Weights of a small transformer language model: 8 layers, learned positions.
Each number is 50 + 12 x the weight over the matrix's rms, rounded and kept within 0 to 99. Layers, rows and columns count from 0.

# layer 2 MLP up, 640x160, rms 0.278, rows 17-36, columns 0-159
72 65 63 54 63 48 34 36 64 62 49 68 41 41 76 37 54 36 48 28 54 53 36 25 66 42 40 42 54 45 45 26 63 65 30 65 31 33 57 30 39 80 65 47 47 53 59 65 39 48 52 54 63 57 45 74 59 46 55 44 31 54 40 54 51 47 53 34 48 40 60 38 37 51 51 60 42 51 42 81 38 24 59 58 47 49 50 50 38 59 29 54 28 67 42 40 17 43 42 42 49 67 77 78 53 55 34 62 43 44 55 49 59 27 27 61 59 50 56 46 32 69 43 66 58 36 63 48 34 48 41 54 44 75 48 51 61 48 60 68 51 67 51 50 27 44 61 33 55 50 59 29 29 55 54 45 63 73 52 26
50 45 57 49 62 31 64 51 53 61 55 52 71 53 56 60 50 54 40 50 34 67 59 49 61 46 57 40 38 41 54 15 24 70 36 57 51 73 51 54 47 33 41 27 40 42 80 52 53 47 54 54 62 64 47 55 50 45 46 68 61 62 57 35 55 41 46 57 26 44 66 67 56 46 32 43 61 58 70 59 44 50 81 43 42 60 45 43 71 56 41 51 57 58 44 35 34 33 30 33 48 58 61 64 51 57 59 26 46 58 35 43 59 57 44 61 57 50 61 29 40 49 34 52 55 61 55 64 43 45 37 52 58 60 57 44 49 28 33 46 52 62 60 69 67 62 63 53 39 51 55 48 44 48 56 15 51 55 53 46
48 42 55 62 58 58 43 61 65 52 40 54 52 40 42 56 48 54 56 57 53 38 36 56 43 41 49 54 43 45 56 50 41 49 60 45 53 55 54 40 54 36 66 53 52 43 54 53 44 41 53 60 44 47 51 41 61 46 41 46 48 42 32 49 51 46 43 59 57 46 38 58 54 60 55 44 54 52 58 47 46 59 62 56 67 54 46 55 53 48 61 50 46 69 46 59 64 47 55 52 38 61 57 68 40 50 57 51 57 31 43 55 44 51 54 50 56 55 54 46 49 49 43 47 48 56 61 48 41 46 52 62 33 48 45 58 41 48 43 40 52 58 49 57 42 43 46 53 53 46 47 62 41 40 42 47 49 45 64 48
51 23 67 48 43 31 53 38 62 44 45 49 71 63 62 55 49 59 45 52 45 59 46 24 46 52 64 55 61 47 55 32 48 41 27 39 29 56 48 70 81 36 33 56 66 75 63 35 36 48 70 64 49 40 65 63 46 46 68 58 47 46 47 52 44 27 44 63 65 46 49 42 73 62 53 45 56 69 57 56 28 40 52 21 36 59 47 66 45 28 55 35 59 53 28 42 51 68 68 43 78 75 41 63 45 36 39 28 50 48 55 58 51 53 44 51 33 73 46 37 50 39 47 37 45 47 60 62 32 50 34 22 66 22 51 30 43 46 53 54 61 53 52 56 48 63 56 51 47 52 39 51 56 45 42 34 59 87 53 46
58 53 52 55 42 33 32 49 46 29 57 57 66 34 48 66 53 67 41 64 47 39 41 51 61 46 55 52 48 53 43 51 46 56 65 66 54 42 53 50 47 38 66 60 46 61 44 63 30 39 46 55 31 39 34 66 48 59 44 44 62 53 59 40 38 39 37 49 45 46 46 43 44 49 74 33 47 55 54 44 56 49 56 34 50 42 57 51 42 33 65 60 55 54 33 46 45 75 41 44 50 59 44 59 58 46 41 44 48 53 63 48 40 41 50 51 57 49 65 48 50 32 53 59 17 58 49 52 56 56 51 54 66 59 46 53 72 56 60 70 59 46 55 67 61 45 50 42 68 43 48 70 55 58 63 52 70 60 40 50
42 69 55 52 36 42 55 60 46 70 57 38 50 43 61 33 63 42 49 69 49 36 52 36 49 52 41 62 32 32 74 58 57 43 43 57 35 49 64 57 38 41 34 60 48 48 45 63 33 42 54 81 39 52 49 54 73 75 63 36 51 71 40 59 66 38 52 44 40 37 42 53 49 52 48 65 35 42 43 66 43 51 54 64 52 50 62 54 47 55 50 31 49 51 50 57 23 20 50 47 69 32 50 46 58 41 61 40 24 60 48 48 55 48 28 48 50 57 32 42 53 46 44 49 49 77 49 66 31 42 37 62 52 40 63 51 49 54 62 70 63 51 61 53 43 40 53 46 33 69 59 78 50 48 55 44 49 60 36 40
31 40 27 52 47 37 50 38 43 39 57 56 41 33 57 42 49 25 31 43 68 41 61 33 62 49 44 35 44 56 42 63 41 42 40 55 24 48 67 47 71 52 69 39 62 78 73 60 68 64 55 60 44 23 56 43 49 37 53 48 54 58 61 67 59 65 52 66 46 57 67 51 47 68 52 58 54 62 50 73 55 27 62 33 69 44 48 50 59 55 50 60 65 60 61 44 36 67 48 48 68 45 46 48 05 88 35 56 70 31 51 52 57 74 46 58 44 65 82 59 34 61 46 37 60 63 44 58 39 70 59 48 57 44 57 41 41 57 57 59 29 33 57 40 33 26 63 49 59 53 53 37 35 45 18 56 49 55 56 39
67 74 43 40 52 53 67 42 80 42 54 56 37 49 58 61 46 73 49 22 31 69 56 57 70 50 55 41 54 70 34 49 58 46 57 49 59 33 37 58 44 61 37 37 57 42 36 22 62 65 79 45 62 58 43 19 43 49 73 52 58 40 48 41 52 64 49 20 53 53 65 47 46 47 52 66 33 33 40 60 50 60 70 47 58 68 56 45 47 70 66 53 37 73 43 78 50 22 53 71 66 43 44 31 48 61 39 39 54 68 32 34 48 30 52 32 38 28 58 36 24 39 70 61 71 49 45 60 51 57 49 36 49 66 37 26 76 35 74 49 39 73 55 61 33 38 40 43 56 33 23 65 31 68 60 51 66 52 51 46
41 42 69 39 50 55 39 51 49 47 57 48 54 66 46 57 55 44 57 62 72 47 49 51 39 52 44 59 49 59 49 72 45 78 63 45 57 41 49 46 37 39 52 58 66 46 43 55 42 50 67 39 69 51 57 67 33 36 78 48 48 42 43 35 46 49 66 52 20 52 45 46 60 59 47 39 45 56 52 18 40 34 50 45 41 40 50 55 49 62 58 61 67 60 59 75 37 34 55 39 45 40 27 21 55 36 49 52 46 50 34 57 57 45 71 52 46 36 48 52 46 68 53 55 58 57 64 34 52 38 52 32 52 53 33 46 63 36 45 48 55 65 58 46 53 59 44 50 42 43 56 45 63 32 52 43 42 55 35 58
46 59 46 60 48 36 52 42 43 41 59 44 44 63 52 60 67 53 42 54 45 39 73 61 45 45 45 35 29 36 36 35 57 63 42 69 60 38 51 36 43 49 63 36 46 69 39 31 51 52 42 49 50 12 46 46 30 55 66 59 52 45 58 62 34 60 46 63 56 34 51 63 44 46 63 67 33 50 56 66 56 37 70 43 58 43 48 51 42 48 38 23 56 39 50 36 60 56 55 62 56 53 54 42 55 38 25 75 51 33 69 43 33 52 49 62 65 47 60 60 44 45 67 57 48 64 63 43 55 52 44 34 52 47 54 78 45 56 27 55 59 66 60 63 54 44 52 53 68 55 42 40 37 62 60 60 47 46 75 60
48 55 41 37 43 58 69 54 57 51 69 43 45 39 52 51 33 51 47 70 58 40 48 40 54 64 45 51 36 52 48 23 56 56 54 65 37 50 79 47 21 44 65 55 58 55 51 52 50 66 43 60 46 40 43 48 59 26 39 58 34 69 52 39 65 50 47 70 57 58 58 20 39 49 36 43 42 58 51 30 61 58 46 42 40 47 33 41 60 58 44 45 54 51 56 48 49 31 39 66 61 60 60 37 44 55 57 34 45 50 53 73 40 50 39 62 49 52 39 52 36 63 58 45 44 51 55 43 43 59 39 40 38 32 53 69 53 50 52 80 71 81 50 55 50 49 41 40 59 50 79 55 53 39 47 28 58 48 43 75
58 60 69 67 51 51 63 50 52 28 37 36 55 40 51 72 40 40 67 37 39 45 50 55 66 34 46 39 50 55 60 55 44 61 66 58 57 57 43 63 53 47 42 57 57 54 64 43 63 28 53 50 71 62 48 53 36 38 48 45 53 67 57 32 48 50 60 47 68 38 62 24 48 43 27 37 65 58 48 51 50 56 67 46 51 43 36 54 50 27 56 60 52 48 43 24 55 66 48 49 74 32 41 41 54 39 56 37 60 74 69 56 76 59 70 71 39 31 48 61 48 49 68 51 61 46 52 41 51 52 39 47 46 79 53 46 65 74 62 45 55 38 46 52 35 62 29 47 68 55 46 60 33 49 71 52 57 58 52 22
53 57 43 49 37 49 54 42 58 63 68 39 45 53 41 61 50 39 48 64 56 53 56 52 56 39 46 40 65 64 44 30 37 55 31 56 57 49 68 38 36 58 54 60 36 46 46 58 57 49 61 67 54 34 61 62 62 41 53 42 42 44 58 50 60 30 62 36 48 38 66 32 54 46 52 72 69 37 53 54 54 49 79 44 56 45 49 52 30 51 60 50 52 52 46 41 57 44 24 50 41 51 69 48 52 32 59 47 52 51 61 39 59 49 28 45 45 56 31 41 35 51 53 68 51 27 42 62 25 48 58 46 67 25 47 61 38 52 47 45 58 52 64 43 56 37 71 63 55 60 34 41 36 49 49 33 53 63 47 52
31 39 49 51 64 29 57 41 44 36 44 57 28 64 83 31 39 40 60 48 43 67 43 53 49 52 58 49 37 53 36 36 56 54 28 49 61 51 41 27 71 40 76 61 36 52 41 53 48 50 44 44 59 40 46 41 53 92 58 64 50 65 67 73 42 57 45 39 46 28 69 53 41 40 44 65 59 31 43 59 50 54 52 33 49 28 32 42 63 44 40 49 50 40 54 55 56 59 36 62 53 64 45 24 24 32 27 40 42 51 61 40 59 47 53 72 33 30 74 55 43 46 50 55 66 30 39 28 67 43 60 41 66 38 63 75 55 52 51 26 60 74 57 53 69 18 28 52 46 71 45 67 49 43 65 50 47 65 81 72
48 55 44 45 45 67 59 49 65 35 42 41 26 58 44 25 65 45 56 52 36 41 57 44 46 50 52 65 67 51 50 36 48 42 70 43 50 53 49 34 63 46 52 67 52 44 62 59 51 49 58 50 42 53 70 47 42 55 62 62 40 38 60 28 63 66 55 57 43 57 46 48 55 39 53 53 64 42 50 32 60 58 56 53 23 39 44 55 48 45 54 62 55 35 39 70 48 43 51 62 75 36 50 62 33 62 69 44 46 35 59 59 66 47 39 49 32 58 41 51 68 44 49 51 45 40 63 62 50 40 51 39 44 60 48 49 66 46 28 31 51 68 58 46 51 38 22 55 50 47 30 46 43 42 38 48 27 66 34 43
37 50 36 60 30 59 43 48 49 50 56 56 39 44 57 32 45 48 57 38 42 48 58 48 46 72 43 42 62 65 52 38 42 54 48 61 64 34 64 44 40 57 53 37 54 48 41 45 59 55 62 51 53 74 65 40 66 54 50 45 64 50 38 31 63 60 48 44 38 48 66 44 54 62 41 45 34 23 75 62 54 59 52 51 48 34 56 63 50 44 57 46 67 55 54 23 64 41 52 51 72 54 40 30 53 40 57 54 59 41 65 46 66 44 68 58 45 48 51 44 63 46 49 54 41 32 65 48 53 64 34 50 38 45 45 61 43 52 61 20 66 43 76 64 52 39 67 45 65 52 50 49 54 56 51 62 46 58 39 62
62 41 55 63 54 37 48 72 53 52 56 52 54 32 75 30 62 44 50 50 46 37 33 63 43 48 44 58 49 42 35 54 45 66 50 58 28 13 32 53 55 49 38 54 49 55 61 33 73 49 44 57 66 64 39 57 46 30 60 47 44 61 39 41 39 71 32 58 55 47 55 35 30 59 44 32 55 52 58 44 52 45 56 43 39 69 42 38 66 53 57 43 46 61 41 57 57 52 52 71 53 51 44 46 51 58 53 43 40 61 41 69 41 65 60 47 55 42 43 52 56 45 70 50 71 48 64 45 31 58 55 50 50 30 45 32 38 53 50 32 60 61 36 54 39 46 36 49 28 42 43 54 22 44 70 80 38 53 43 38
47 55 51 45 30 39 76 51 29 55 01 44 34 67 39 47 46 58 73 43 36 53 52 44 49 28 53 38 75 48 46 42 46 63 42 71 47 47 25 43 51 60 79 74 46 47 63 58 47 36 27 49 50 59 44 54 48 57 52 66 43 67 36 63 46 53 55 32 67 39 42 47 67 58 56 51 49 65 45 62 56 68 56 50 46 48 56 39 55 45 42 58 58 58 56 38 35 39 33 36 45 56 79 47 72 59 29 50 61 26 71 55 51 31 24 70 36 33 37 57 51 40 54 47 53 60 42 33 41 41 73 49 36 53 51 70 51 54 66 39 40 45 40 46 57 30 54 36 41 59 50 65 55 59 68 71 54 66 48 47
42 52 25 43 37 55 52 57 60 39 54 47 53 47 50 57 46 34 34 44 56 41 73 40 48 70 46 47 59 43 65 51 70 62 66 57 51 39 77 59 40 47 51 51 40 71 61 54 48 62 56 61 37 46 46 53 29 53 54 55 58 59 29 44 59 62 58 47 47 48 72 50 35 41 42 50 46 26 53 72 38 46 50 48 52 62 55 40 49 53 60 33 53 51 56 44 56 39 51 48 53 35 26 67 60 42 50 50 50 62 35 56 49 46 29 38 65 40 42 36 42 56 65 35 51 46 66 52 44 59 36 43 39 56 43 63 64 53 48 37 58 54 51 54 40 50 34 40 71 61 35 62 37 49 70 50 41 59 33 52
50 56 62 40 19 51 72 59 65 51 29 36 58 36 33 42 48 25 52 40 50 43 51 71 42 56 32 44 52 59 33 31 70 66 60 51 44 73 25 27 44 34 42 39 34 60 57 38 51 68 67 52 50 62 58 59 40 52 34 47 28 43 52 43 45 45 76 72 47 61 66 37 44 57 39 53 66 41 54 47 40 44 56 57 59 52 54 51 44 62 54 33 62 51 25 57 64 56 47 42 50 41 39 65 31 37 67 40 45 61 68 51 45 58 30 49 69 52 63 51 28 60 46 41 61 43 54 38 31 55 57 50 50 60 64 63 54 54 46 64 51 43 47 73 51 64 52 49 47 33 72 49 66 62 52 55 51 40 47 53